Weights of a small GPT-style language model, trained from scratch on English Wikipedia.
Size: 12 layers, width 192, 6 heads of 32, vocabulary 2048.
Architecture: LayerNorm before each block, normalized queries and keys.
Each number is 200 + 40 x the weight over the matrix's rms, rounded and kept within 0 to 999. Layers, rows and columns count from 0.

# layer 8 attention output (transposed), 192x192, rms 0.0872, rows 103-121, columns 0-191
184,182,196,189,132,192,165,191,154,297,200,205,187,204,218,239,121,210,214,162,249,199,257,173,197,256,139,183,161,175,241,214,170,277,216,172,216,124,154,204,173,344,225,248,168,147,148,234,185,228,206,264,178,192,284,243,174,177,140,204,262,250,127,104,124,251,172,217,201,247,231,281,180,215,154,235,215,224,183,134,252,264,177,133,195,173,199,258,241,168,197,171,150,220,211,232,242,230,188,242,165,198,243,133,204,215,253,169,213,252,172,239,239,197,175,190,260,189,146,170,265,167,284,166,181,161,238,171,166,175,197,136,189,189,124,131,156,157,191,196,172,170,147,192,174,181,181,260,241,133,237,157,154,181,184,170,162,206,246,181,171,268,232,203,191,180,186,176,248,243,117,226,205,249,250,233,223,232,183,234,252,271,265,100,244,171,271,239,172,204,188,235
177,134,212,200,267,215,168,224,180,216,123,183,288,246,161,200,194,153,272,308,268,271,111,64,186,228,200,179,202,156,226,239,291,244,201,170,181,183,285,285,212,284,238,163,125,230,111,209,223,170,219,126,205,266,84,163,220,328,262,203,212,297,327,102,215,141,134,168,258,201,135,242,253,157,194,224,203,195,159,204,204,272,257,178,142,205,110,135,165,226,112,187,277,209,154,223,215,210,276,167,136,215,230,199,266,208,110,222,218,152,195,184,187,276,160,131,200,258,36,175,234,171,252,183,224,316,194,162,213,197,78,296,125,241,149,136,290,151,225,188,270,304,283,205,164,195,190,217,142,213,173,181,244,209,161,211,245,209,127,229,243,212,209,158,202,109,135,293,235,185,198,174,251,159,161,163,234,200,152,186,239,213,250,160,172,196,212,160,175,293,191,199
161,209,233,260,185,261,245,216,225,297,224,200,224,175,192,213,118,110,207,206,192,184,232,258,183,156,209,276,214,137,88,206,150,182,238,223,215,130,194,148,176,153,236,157,263,162,264,168,328,150,237,225,220,166,9,164,105,274,291,134,200,263,151,256,224,168,224,260,188,161,170,145,230,238,190,155,113,294,225,215,99,130,243,255,218,154,255,253,290,282,153,123,248,196,207,228,131,286,194,272,231,242,145,213,166,208,257,139,174,151,106,178,199,233,178,137,240,185,187,131,167,260,224,195,259,343,314,248,159,190,208,155,253,170,221,36,113,147,228,162,229,187,155,103,247,190,217,153,228,217,259,239,229,292,258,241,229,185,121,231,205,228,175,274,154,147,221,197,152,249,182,121,218,56,239,167,163,265,291,184,217,169,180,213,146,159,155,200,220,226,239,269
151,143,284,174,180,187,244,264,260,124,156,197,185,200,247,190,188,271,228,143,109,163,246,207,57,199,207,243,88,178,206,218,208,168,186,268,230,230,97,168,185,97,88,176,131,159,223,203,168,145,110,222,179,246,121,230,320,266,305,147,184,280,161,214,193,188,224,141,127,246,266,197,125,301,252,175,279,158,249,208,315,183,208,209,277,296,151,79,112,197,300,257,132,210,125,214,253,243,237,281,222,165,220,270,212,243,242,274,224,277,155,175,181,190,176,199,239,284,254,174,211,175,213,231,154,107,184,142,112,163,211,277,246,235,189,161,197,216,183,199,181,250,162,327,224,195,180,298,209,212,169,124,222,196,182,160,164,287,177,195,184,151,183,110,281,211,230,160,170,133,239,194,247,291,138,223,269,139,145,207,194,244,157,159,220,197,186,68,215,207,263,182
235,187,183,129,221,186,218,226,245,168,186,256,113,155,224,196,278,224,202,300,199,190,174,267,132,177,150,210,163,178,202,314,235,269,126,211,191,183,225,237,204,370,174,243,113,155,292,62,248,149,147,187,103,230,246,198,239,270,256,146,246,262,142,95,307,151,210,253,195,266,192,316,234,167,209,231,356,205,223,326,146,172,266,177,243,180,259,240,230,210,188,212,139,179,136,137,238,186,163,222,313,198,153,294,250,202,193,182,213,83,158,139,143,114,229,118,135,236,108,273,238,202,96,226,177,158,244,134,295,162,152,189,194,147,127,268,160,231,186,210,284,275,342,201,236,157,233,185,235,165,193,135,120,209,121,191,160,244,228,115,151,185,254,94,268,298,161,187,227,209,224,224,194,158,194,300,276,145,166,171,118,172,231,132,156,194,180,128,201,190,213,127
251,122,77,101,209,255,174,199,217,152,93,281,130,208,207,135,176,172,165,245,270,212,197,289,190,157,253,107,269,166,168,188,249,78,289,296,268,204,204,155,195,262,229,130,196,220,345,174,162,264,220,164,165,172,177,143,233,163,212,80,164,228,115,140,198,217,188,243,196,307,188,243,276,185,202,183,81,93,141,243,184,242,220,256,228,131,233,255,219,226,172,281,184,183,181,178,182,211,172,290,159,235,162,225,207,207,142,288,178,186,125,187,263,153,247,154,204,234,187,56,162,246,240,116,197,275,189,163,320,197,181,239,245,235,148,198,175,144,165,158,235,140,190,304,267,234,237,188,246,179,249,229,186,196,201,242,252,147,269,168,231,207,114,81,272,153,164,209,203,274,194,101,222,171,168,257,262,228,353,138,145,121,76,255,260,113,257,295,216,302,194,135
150,277,301,110,272,274,275,245,182,201,140,249,248,194,114,142,278,114,202,205,158,146,343,281,175,157,241,293,270,215,138,129,241,216,148,215,159,165,283,163,130,154,203,181,198,148,232,180,262,180,234,219,279,184,207,217,148,189,127,186,197,170,128,221,127,208,250,168,210,246,169,185,250,258,187,239,297,247,138,201,223,151,169,281,197,266,215,209,159,198,185,238,257,191,178,196,199,249,147,187,240,225,158,164,154,118,195,169,110,292,244,231,170,131,133,224,242,139,171,10,248,189,266,251,266,182,240,183,148,214,183,175,153,230,248,153,175,269,209,112,134,177,196,267,196,182,313,155,284,239,204,206,174,128,181,159,207,259,198,254,175,96,353,163,135,226,144,262,161,201,100,115,180,266,214,220,149,224,191,258,323,132,176,238,157,127,186,278,175,256,188,259
216,211,169,228,176,194,183,212,229,182,184,202,135,208,253,163,269,190,169,225,222,226,175,211,157,152,102,221,174,183,213,159,238,199,220,192,283,205,184,103,216,296,162,167,180,245,271,246,165,262,226,229,249,224,207,194,227,169,216,134,115,155,213,266,129,187,189,244,94,218,229,127,158,120,239,125,30,172,231,311,184,215,137,182,190,136,217,191,203,274,217,185,219,175,276,174,237,230,159,228,218,149,218,170,158,215,195,245,188,156,103,191,226,135,194,231,221,227,218,236,160,138,235,255,209,223,216,189,143,141,228,201,273,198,247,234,238,256,161,197,209,111,301,204,239,213,170,223,157,187,195,298,139,187,185,216,201,194,164,156,282,261,142,224,192,199,246,276,187,243,168,152,145,268,298,201,236,232,173,196,193,177,179,206,250,240,149,181,257,192,177,186
134,149,209,244,149,136,221,206,339,141,127,169,296,277,304,259,229,284,304,237,259,123,191,105,184,207,41,57,157,230,137,239,221,202,138,154,351,196,244,187,193,220,119,171,182,151,194,234,263,162,224,107,123,171,74,187,204,266,155,202,178,193,151,146,149,141,196,227,140,186,105,227,174,173,224,147,98,119,310,246,90,277,273,321,137,240,304,151,185,165,122,193,201,192,205,229,208,198,296,217,221,218,336,162,176,263,173,197,179,129,181,257,284,141,170,237,135,180,253,282,127,213,227,224,112,224,159,241,209,161,165,154,110,245,190,168,217,222,304,223,218,286,203,214,258,142,138,235,253,164,109,239,204,321,183,213,302,285,134,99,229,222,205,171,147,306,192,255,162,213,123,333,239,279,304,180,252,177,237,205,234,196,228,111,166,170,125,240,162,210,227,186
213,246,168,185,150,274,157,215,215,236,171,189,180,183,159,116,137,178,260,114,214,291,102,232,191,172,163,42,204,265,215,208,194,211,178,224,151,177,159,191,195,153,195,259,174,111,215,215,201,203,162,196,223,259,226,317,245,142,228,234,148,210,238,173,282,271,275,145,194,275,167,140,190,242,280,233,179,232,285,145,273,176,250,196,191,175,247,261,209,255,227,236,174,144,304,232,176,145,172,262,243,178,243,128,165,167,186,127,227,262,119,180,198,165,310,111,231,235,221,144,154,178,132,236,215,230,126,197,230,276,156,299,142,117,219,218,202,176,186,190,169,236,226,285,94,196,250,226,167,185,229,244,200,203,211,157,169,252,247,273,166,156,252,156,141,201,217,175,259,137,194,197,169,303,166,219,226,117,202,234,200,268,123,273,157,188,212,98,230,225,273,24
223,251,232,321,160,153,156,112,202,285,217,200,260,241,179,227,252,252,175,197,235,114,163,140,229,184,175,308,281,172,165,182,184,199,119,204,185,177,230,170,99,167,263,152,315,336,195,241,183,258,175,190,207,185,174,187,155,165,246,186,195,162,176,287,189,313,241,171,309,200,157,148,251,216,100,157,76,286,177,294,85,147,253,150,176,256,249,227,130,102,191,200,236,214,216,158,92,216,281,195,254,244,215,113,213,41,219,163,264,151,298,266,202,186,122,214,165,194,248,156,182,182,1,184,221,110,226,235,263,202,249,185,144,240,312,222,142,212,150,222,137,108,132,163,117,269,148,267,247,147,226,229,208,168,219,319,339,219,346,165,173,243,143,181,172,213,118,212,219,191,246,216,239,187,217,204,217,238,234,127,265,255,124,249,165,184,184,195,210,169,183,164
118,286,270,138,188,276,220,200,260,277,148,208,167,200,251,216,172,132,296,175,143,145,166,246,200,232,147,216,201,235,228,196,104,204,166,134,189,173,232,263,229,122,204,226,237,164,215,149,287,125,262,196,194,185,80,240,313,264,154,240,128,105,146,188,225,192,257,124,41,164,211,243,185,277,174,322,151,227,215,262,201,170,221,251,154,237,315,209,109,303,186,133,239,163,155,295,186,183,188,156,317,202,239,198,215,221,177,116,239,264,169,211,153,131,240,159,256,247,225,126,251,203,184,273,212,178,259,178,183,322,205,162,149,146,213,159,200,261,199,261,244,226,171,213,65,193,226,97,217,156,172,173,271,227,223,199,104,321,187,176,175,182,276,218,179,233,178,213,196,129,244,153,154,190,148,180,113,229,211,288,303,119,159,298,101,164,180,185,234,101,207,234
279,147,248,90,273,288,119,127,109,196,244,309,159,208,195,226,39,159,312,146,273,253,107,273,283,203,157,96,135,168,178,196,188,192,151,221,150,228,220,238,193,159,264,161,230,119,236,133,228,277,282,220,185,195,152,304,286,205,216,227,275,225,258,159,175,182,205,212,251,250,324,201,210,313,168,125,284,181,100,233,179,202,235,203,223,126,137,194,188,198,144,152,195,198,226,259,207,124,135,210,102,269,224,116,179,217,192,174,233,214,215,239,234,180,230,238,171,110,204,138,204,164,278,181,238,275,171,272,268,205,148,229,255,229,215,128,145,119,219,178,182,239,102,254,135,250,205,226,226,133,278,155,245,123,175,235,196,162,236,176,176,212,279,228,198,214,203,117,221,258,214,245,208,121,174,144,166,304,207,198,150,206,205,343,192,233,217,278,231,133,157,133
159,157,235,175,282,196,192,294,191,241,192,187,184,155,213,196,240,296,167,188,293,257,188,294,207,226,197,279,109,198,158,188,154,260,151,103,246,255,180,202,196,366,246,198,217,243,135,177,261,205,261,181,134,189,189,235,210,214,212,271,188,236,226,250,211,124,153,113,135,147,197,312,138,165,177,191,282,154,148,216,216,240,134,202,207,149,212,178,201,219,254,150,199,153,228,161,200,306,165,184,184,200,135,155,160,139,162,174,221,232,184,249,122,167,159,178,138,162,98,201,218,237,285,175,165,210,227,194,220,193,200,189,248,143,214,221,218,226,215,286,243,246,162,179,155,172,208,201,212,164,188,196,200,135,169,224,238,193,191,207,127,237,247,207,288,184,199,165,180,232,230,247,194,78,141,222,179,240,227,226,273,226,179,180,213,181,171,193,212,142,209,302
236,111,263,198,163,220,226,223,213,134,249,158,237,243,185,158,164,270,165,223,156,188,206,171,225,146,98,140,124,235,166,352,213,228,150,239,167,169,283,217,190,133,231,201,185,356,290,212,234,149,161,270,176,171,281,215,128,282,154,130,204,236,188,245,191,200,212,248,313,178,85,55,174,190,202,237,205,180,212,271,134,93,131,152,146,108,174,184,237,183,181,209,229,162,187,275,266,54,273,165,248,225,219,287,186,69,233,178,163,101,308,238,245,211,224,251,277,179,166,155,211,231,126,204,243,200,176,226,175,177,131,228,206,137,223,222,194,153,228,196,198,215,278,165,180,97,242,180,273,232,223,243,190,207,215,119,150,193,170,190,293,195,272,338,296,188,150,256,191,212,139,227,222,95,193,206,264,235,190,245,151,284,122,73,241,178,157,186,157,269,323,185
141,182,306,321,229,204,163,219,167,111,182,255,219,226,98,183,237,176,162,156,166,235,183,210,249,192,87,171,292,191,222,286,161,168,142,244,146,194,178,164,184,309,256,167,209,126,235,197,235,154,103,147,285,192,62,270,222,304,233,212,116,181,178,263,227,242,105,218,148,204,291,203,67,239,237,178,170,239,169,188,227,166,262,151,247,269,271,190,235,241,248,166,183,250,126,215,236,178,180,298,213,216,109,185,163,277,224,103,116,202,131,218,153,154,134,173,126,128,169,271,243,245,182,221,245,225,295,193,124,210,179,216,177,266,102,135,164,239,182,258,223,217,228,118,161,188,229,189,234,223,194,209,188,148,191,209,149,244,241,170,243,237,293,147,254,163,281,218,203,264,185,95,189,260,270,194,227,180,188,285,161,199,243,178,274,319,196,148,170,84,205,189
108,256,189,322,220,127,225,276,182,268,206,232,250,212,207,218,144,239,235,213,298,190,100,212,217,296,167,231,140,146,250,297,148,221,199,206,150,126,228,246,191,282,248,105,165,168,145,215,231,145,177,134,192,106,430,233,129,201,119,257,218,270,147,128,275,198,237,191,282,248,236,262,229,191,145,272,312,244,88,108,217,173,250,211,244,239,245,141,216,163,179,269,123,232,142,169,123,275,169,289,124,198,131,247,199,216,182,204,236,141,248,296,159,305,229,100,166,256,155,237,217,195,245,95,217,216,183,221,250,182,123,242,223,207,7,163,149,117,236,288,244,299,107,179,278,271,198,267,214,203,321,134,254,178,167,208,78,233,250,126,153,256,135,179,237,173,243,31,282,173,175,116,221,118,217,142,173,177,171,241,136,309,173,161,135,174,259,183,236,151,173,128
221,258,184,250,164,145,245,152,269,111,196,94,177,137,214,162,257,258,213,246,203,122,230,182,233,195,171,248,146,182,165,218,214,73,348,169,160,246,187,166,240,213,154,120,187,140,177,144,164,181,236,170,243,258,297,209,236,150,241,244,208,211,193,275,159,156,237,244,177,146,225,276,238,212,279,125,317,242,282,238,117,192,131,232,196,268,261,194,114,210,220,285,166,230,176,251,145,204,253,215,214,189,173,288,208,144,268,251,245,165,233,122,131,225,164,258,200,203,221,226,224,130,182,256,189,184,268,126,198,170,193,233,198,296,242,145,124,271,113,217,205,242,248,212,250,317,128,87,208,195,186,94,207,268,151,214,303,264,169,75,156,132,271,232,208,240,128,146,126,170,374,234,205,231,149,187,202,114,249,189,145,89,289,145,141,287,136,190,210,157,141,160
223,257,152,164,131,135,193,199,226,186,167,155,184,223,129,191,174,217,130,272,254,194,191,157,141,193,222,260,294,177,229,197,230,179,183,257,269,173,217,189,97,290,308,204,259,271,206,193,199,203,151,190,143,252,186,125,202,232,135,224,207,254,190,139,214,247,106,207,143,102,175,193,223,115,208,132,197,148,200,165,122,232,221,236,221,190,291,143,189,196,278,191,274,214,188,134,144,87,246,206,290,180,132,215,231,220,121,263,205,157,212,151,278,247,212,190,251,292,136,159,178,263,181,234,195,249,245,265,226,149,231,226,176,206,192,210,173,263,108,156,232,259,220,248,221,225,236,306,207,153,322,211,150,269,167,236,281,181,231,243,162,192,113,188,169,166,139,116,241,216,147,125,247,255,153,225,182,244,282,176,173,201,209,175,191,229,137,236,209,190,156,183
# layer 8 attention value, 192x192, rms 0.0794, rows 104-121, columns 0-191
166,104,312,186,291,158,169,211,282,208,301,172,172,220,191,229,253,231,190,143,182,233,188,195,227,192,37,224,158,111,207,269,85,149,195,189,172,264,199,175,117,125,218,187,187,323,246,229,202,96,246,272,208,193,207,215,188,179,257,293,232,201,249,220,215,129,182,178,134,192,176,201,82,198,210,231,174,134,118,164,169,209,212,125,192,179,242,204,241,188,278,164,280,179,127,149,143,77,197,184,326,247,238,28,196,315,206,235,250,270,64,184,182,115,186,224,144,213,175,166,112,384,144,240,189,149,295,232,219,251,169,227,258,197,273,145,200,189,274,210,211,109,154,91,152,296,204,150,219,215,159,250,217,162,186,205,247,207,115,152,40,296,114,169,75,120,128,318,232,282,341,261,286,187,221,257,169,242,182,181,212,293,202,210,166,215,231,182,95,168,169,324
159,114,158,175,191,203,222,248,154,298,103,175,218,114,135,196,199,213,184,207,227,217,273,318,237,248,213,320,114,198,184,138,124,174,212,111,369,310,111,198,257,218,212,268,174,184,161,260,191,233,170,207,95,232,203,118,253,168,282,197,204,224,207,213,237,149,188,191,99,130,124,213,182,219,250,334,212,167,316,219,192,334,144,126,208,270,260,251,208,216,184,187,162,247,125,238,189,269,192,156,217,121,196,105,239,190,210,215,221,246,85,237,93,229,294,107,193,258,223,154,133,185,203,170,131,228,170,290,209,185,235,191,213,204,210,145,251,184,112,230,202,303,147,252,220,125,245,262,202,198,235,163,241,156,175,213,185,101,143,147,208,167,90,188,294,86,250,221,253,189,217,137,260,231,182,220,69,273,246,155,137,179,160,174,135,205,163,148,250,251,197,180
205,169,176,170,339,258,245,157,241,150,176,226,150,235,115,270,164,220,219,132,135,254,229,186,169,174,226,268,152,189,306,213,154,175,273,222,187,223,319,180,211,205,156,67,195,182,201,142,197,223,169,55,177,177,151,239,212,190,169,230,178,182,193,168,134,185,290,260,275,202,261,222,291,165,82,199,240,209,210,228,227,226,311,172,177,319,184,192,184,70,184,100,270,188,230,217,211,177,252,76,100,170,157,127,185,156,290,138,214,173,348,301,295,123,237,293,228,167,189,200,169,240,327,81,291,162,251,275,115,207,219,193,209,188,234,245,203,205,334,86,138,252,55,192,283,51,203,166,181,175,179,286,249,165,286,274,194,83,212,153,275,187,327,247,227,210,238,185,168,242,131,153,229,140,162,123,195,188,227,167,311,310,164,204,259,84,269,265,280,304,162,174
243,99,243,172,257,315,199,141,158,187,258,237,243,196,240,283,220,172,240,221,192,131,224,147,173,187,243,293,200,143,144,201,22,216,190,212,124,161,180,162,241,160,203,136,183,268,224,205,233,241,232,169,354,272,166,125,190,230,206,211,57,134,108,165,181,177,117,197,283,221,192,119,321,196,230,203,139,193,160,211,219,175,116,188,161,244,37,317,232,239,252,218,179,198,340,239,255,113,182,119,127,233,204,249,247,243,219,223,91,243,376,242,175,204,174,195,178,165,201,250,214,180,239,267,264,277,214,175,166,149,238,290,308,55,191,230,174,228,209,192,179,119,136,134,139,119,327,281,205,289,171,219,237,277,153,145,210,213,221,168,154,204,216,197,216,190,154,272,207,204,223,139,211,89,198,91,326,242,211,86,291,160,99,197,217,246,264,250,206,190,192,346
260,144,174,121,241,189,57,177,181,205,129,43,84,170,296,175,208,71,218,142,234,182,244,249,244,205,142,237,226,220,273,111,127,173,258,153,211,236,131,220,177,198,259,281,198,129,154,238,157,212,183,186,207,207,166,185,206,191,206,318,182,220,233,270,139,205,131,93,181,179,122,192,226,262,180,100,285,155,92,195,140,238,240,217,147,240,287,200,229,270,143,193,227,263,248,232,215,183,163,192,302,203,190,193,208,145,246,207,165,170,224,170,218,107,141,232,143,205,251,193,257,171,202,197,215,215,194,142,118,177,240,369,167,140,177,78,289,261,198,215,191,145,105,294,312,213,223,236,258,224,175,210,287,205,135,262,156,181,228,196,166,174,396,141,244,119,259,303,216,227,215,285,263,126,132,347,230,214,120,206,230,141,96,162,224,268,186,210,282,176,205,261
215,195,156,150,198,142,172,252,155,244,177,173,57,155,48,132,185,164,197,156,168,62,201,148,141,227,210,235,174,270,174,223,230,196,215,169,210,184,195,229,190,208,267,177,207,171,216,135,252,300,56,46,300,148,239,148,170,162,217,191,198,245,276,224,174,248,215,249,200,226,147,163,177,178,261,212,219,208,215,213,250,205,104,215,205,282,329,135,215,100,235,222,250,223,148,165,128,251,168,197,210,123,197,237,195,213,225,189,313,199,147,197,155,203,133,146,120,307,226,183,287,217,185,174,176,211,196,157,257,204,230,216,251,135,172,299,250,160,194,92,189,284,303,201,363,190,187,218,186,224,263,240,230,167,215,163,264,310,117,258,228,187,99,122,219,79,158,189,269,185,173,209,177,220,238,130,214,230,173,216,264,133,179,181,241,161,181,184,269,275,209,230
282,103,249,209,148,166,34,231,185,179,244,118,164,216,170,244,198,307,200,141,348,195,178,230,231,229,125,183,116,206,194,161,127,220,112,339,133,247,263,234,292,181,142,162,169,81,157,164,155,125,207,300,204,159,256,294,275,208,155,203,124,176,179,211,212,191,219,184,233,143,189,205,175,263,143,171,269,196,141,188,219,231,229,265,206,226,189,189,235,164,207,210,145,290,176,194,221,215,231,98,268,123,201,303,179,185,271,198,196,193,252,208,227,236,163,364,215,194,179,178,148,157,152,221,168,208,113,211,227,252,108,191,116,156,172,155,222,355,156,238,187,276,144,407,64,208,253,332,168,129,206,150,164,160,183,252,201,193,251,187,161,153,268,197,298,260,199,132,209,184,175,231,157,169,101,262,289,274,208,255,244,154,260,190,134,132,247,219,153,247,203,155
203,119,224,254,201,193,183,203,234,194,253,302,313,198,144,200,156,213,280,200,304,159,185,159,125,145,283,135,117,220,100,103,120,166,219,252,262,277,106,177,116,176,150,277,192,186,144,298,243,88,238,273,235,256,256,262,284,217,124,282,175,196,177,198,192,169,166,152,203,223,214,216,97,175,135,199,198,238,220,182,292,238,173,156,176,96,213,207,250,252,210,180,210,263,274,172,105,315,253,174,215,241,203,223,226,232,228,210,256,207,247,257,164,197,87,168,174,156,186,182,261,244,223,277,211,161,191,247,171,224,173,203,291,268,209,164,330,220,139,216,101,311,89,208,142,108,220,195,177,205,200,133,203,311,190,286,201,161,168,157,229,253,161,170,168,190,248,157,164,247,244,197,134,104,194,104,214,241,173,152,273,384,267,209,161,165,204,112,0,183,250,258
222,209,67,187,267,196,158,59,227,270,148,119,214,211,205,233,230,192,193,200,247,235,232,231,212,161,208,290,343,186,222,226,215,161,317,184,131,190,223,238,183,232,176,191,201,249,146,174,177,100,228,131,145,313,168,302,250,242,218,111,172,196,160,239,235,225,173,212,244,321,172,183,305,183,188,121,208,196,287,200,233,273,158,188,108,211,305,176,213,176,248,188,148,234,70,213,183,173,164,148,180,219,220,143,145,151,129,179,196,203,271,228,263,193,220,192,256,213,165,239,221,325,170,232,111,190,250,156,251,187,145,248,282,152,252,245,113,189,145,159,289,170,286,175,257,155,138,238,202,131,176,238,182,206,192,247,182,118,196,173,137,215,211,235,262,327,68,93,177,211,154,242,206,56,157,157,253,139,191,264,291,196,157,217,170,264,213,161,345,165,225,238
247,211,172,81,141,215,177,165,316,257,246,277,220,155,195,107,152,233,214,178,218,298,175,231,77,183,212,32,222,242,297,204,231,296,193,125,124,135,104,218,242,202,158,113,205,191,118,285,224,177,282,211,179,268,159,256,200,208,211,100,188,222,182,218,242,269,252,209,199,145,171,244,219,221,289,177,147,277,249,194,207,288,164,169,302,201,183,270,222,196,187,221,266,174,200,262,205,238,190,253,165,406,151,169,227,130,261,214,293,182,101,207,66,65,159,212,187,180,214,88,174,172,139,219,213,146,190,202,292,143,246,199,192,202,106,294,266,282,89,194,279,129,276,343,158,149,235,153,217,178,255,168,199,254,116,149,302,307,308,193,139,164,222,115,147,145,248,174,191,189,199,246,233,251,255,151,150,159,183,175,115,217,250,232,196,105,162,131,268,130,133,81
232,159,133,99,211,228,194,226,279,290,159,322,103,212,204,79,215,240,244,189,137,118,204,242,281,165,238,204,114,163,129,248,250,168,346,229,216,221,194,217,276,246,184,171,212,269,185,165,313,165,179,151,184,256,272,248,285,183,262,103,266,214,202,175,301,155,253,224,162,169,183,231,200,73,214,216,165,142,231,214,250,257,97,100,107,199,254,220,163,183,122,225,123,203,136,260,116,263,268,172,205,156,175,231,230,234,142,163,295,96,344,232,198,205,212,103,164,259,196,134,246,150,191,167,200,325,215,206,203,181,99,235,333,260,209,242,266,250,191,185,230,187,288,138,113,151,186,169,274,215,178,228,256,218,161,230,229,189,186,235,240,240,0,298,278,190,47,262,192,227,208,112,177,112,232,127,268,255,243,189,209,164,203,165,126,153,190,234,174,245,213,212
251,200,198,154,217,252,240,101,252,227,257,211,234,137,202,256,269,280,201,214,134,151,211,186,286,114,218,223,239,227,274,269,169,247,143,125,284,245,133,259,122,212,237,289,245,180,197,116,261,258,222,205,192,294,167,138,84,249,281,221,222,205,240,243,117,166,167,95,127,174,228,193,178,153,156,102,187,87,198,142,126,245,241,147,185,189,277,156,127,278,228,209,203,187,91,279,185,189,229,144,318,123,182,221,231,135,237,221,262,153,212,66,153,255,182,142,239,135,183,155,184,208,228,228,158,98,224,186,198,178,231,254,182,221,199,159,132,142,92,205,210,90,279,277,211,118,189,149,237,167,226,227,197,272,317,124,176,182,217,194,248,254,209,238,141,200,108,192,176,136,212,130,244,293,233,251,257,197,123,220,218,213,251,193,240,278,152,212,167,235,210,216
230,208,186,182,230,192,208,282,189,192,307,251,114,156,226,197,208,298,248,255,308,216,149,296,169,186,142,248,224,211,229,207,147,175,110,205,258,165,211,202,268,147,190,299,176,190,219,106,203,235,152,91,227,153,171,143,102,173,268,182,217,196,184,110,252,117,233,133,231,95,184,179,178,199,215,205,153,200,193,226,215,239,203,125,222,204,137,217,283,278,117,270,97,81,197,205,318,185,260,284,242,208,134,261,213,208,155,195,234,180,327,143,183,207,218,211,241,247,208,176,221,213,188,125,235,165,215,188,119,230,164,193,91,226,280,189,111,135,201,177,132,162,232,195,132,203,273,158,165,271,217,226,166,351,203,192,213,258,199,270,220,281,197,236,194,94,91,171,204,247,270,189,142,220,295,246,192,195,237,183,263,248,248,149,207,181,176,110,130,195,254,148
186,258,293,142,124,181,225,128,177,205,258,307,186,159,184,285,191,241,211,261,151,243,191,210,133,197,193,275,213,191,196,175,163,172,251,171,247,167,169,212,231,216,171,105,144,242,147,250,212,267,245,315,317,182,212,199,277,221,305,189,223,244,168,248,194,151,181,191,341,211,244,215,221,241,223,188,228,138,327,164,237,191,176,154,217,96,307,232,165,173,232,191,240,227,256,301,181,232,245,237,171,208,245,159,174,278,219,267,208,269,115,193,141,299,205,236,228,146,194,272,159,210,270,248,127,244,136,210,230,175,177,187,307,144,166,283,154,121,277,234,120,228,111,265,153,284,185,157,195,234,216,180,97,175,149,166,212,265,93,254,178,194,268,204,118,158,213,331,199,209,100,112,56,198,113,187,215,238,12,170,267,182,208,186,135,147,174,189,299,96,281,161
266,224,199,180,91,237,235,113,131,196,229,141,186,167,130,223,208,281,177,199,177,215,235,169,247,147,238,184,222,215,205,194,82,228,203,167,264,269,246,228,179,194,172,225,215,265,275,199,81,177,98,160,111,264,306,118,321,292,237,105,105,169,61,271,192,271,256,329,186,198,171,197,226,260,230,224,223,118,125,165,274,253,151,227,241,219,220,259,200,89,227,284,170,211,162,284,102,257,191,206,227,164,192,134,125,228,127,165,235,255,294,198,178,251,110,391,272,220,179,159,270,237,249,145,231,247,211,214,249,250,234,64,125,277,195,226,178,218,159,206,113,205,164,138,129,154,243,170,240,128,234,185,299,229,184,185,188,207,231,95,201,190,189,281,54,196,118,262,182,174,166,82,176,134,278,187,110,243,234,148,223,103,226,167,198,158,212,244,203,346,93,252
186,251,231,150,142,158,172,123,215,141,234,301,264,249,202,202,219,94,232,288,112,88,193,295,200,167,159,228,221,265,274,160,254,213,220,82,248,261,183,152,89,133,230,203,181,154,278,183,114,249,131,152,203,230,220,163,181,224,102,198,239,148,179,142,184,213,128,262,79,284,209,202,276,154,275,173,101,264,133,245,108,136,254,157,260,250,156,321,209,209,218,178,157,203,217,167,215,79,196,236,326,313,161,184,151,159,186,228,104,217,250,217,186,180,377,205,372,205,194,192,231,180,244,153,297,115,273,200,195,264,289,197,192,226,294,226,200,123,160,224,259,186,156,152,226,192,269,45,212,193,228,214,136,287,224,129,167,131,135,153,189,182,201,200,119,174,133,389,213,194,285,155,166,144,247,207,139,227,231,141,196,184,195,285,182,218,180,187,262,148,207,209
196,124,291,136,207,167,170,316,203,117,141,207,230,205,150,130,157,300,161,200,223,211,244,297,237,221,157,176,157,188,186,164,197,242,265,146,164,130,178,174,171,170,170,43,289,219,194,241,231,344,385,230,252,254,219,191,136,251,58,220,195,195,212,262,195,225,215,263,212,163,224,189,242,210,101,335,150,277,186,226,315,103,196,259,139,220,25,172,204,149,230,249,168,163,161,217,295,287,228,256,187,115,148,300,191,175,318,190,239,186,244,275,190,270,128,126,203,237,160,202,171,213,245,120,321,199,169,309,218,159,200,269,258,217,204,144,209,150,323,248,121,208,205,207,172,100,143,89,224,195,139,217,244,183,102,145,161,217,179,76,202,150,225,199,257,289,192,154,209,97,225,241,213,115,339,166,198,206,145,149,187,215,147,259,182,251,229,220,158,247,197,331
153,180,231,126,260,157,231,302,160,287,201,196,230,156,230,179,171,88,192,127,248,235,255,242,121,267,161,294,169,164,211,102,245,228,181,124,138,119,106,156,220,198,155,225,225,198,176,200,177,182,299,225,119,201,97,230,230,187,232,177,249,138,217,206,143,296,213,195,97,277,192,208,140,233,152,138,269,219,176,250,159,242,120,200,234,188,153,173,262,185,204,224,271,187,325,191,202,180,192,261,194,244,203,104,174,190,284,260,242,174,184,244,199,192,243,254,237,249,221,162,246,190,209,282,206,173,156,99,182,199,179,310,243,202,178,213,171,174,256,232,180,187,194,256,121,269,277,185,228,175,204,233,210,172,155,200,214,224,225,156,192,196,175,179,266,184,248,179,202,243,239,221,137,93,126,175,161,214,302,246,133,200,159,213,157,193,250,237,221,165,81,329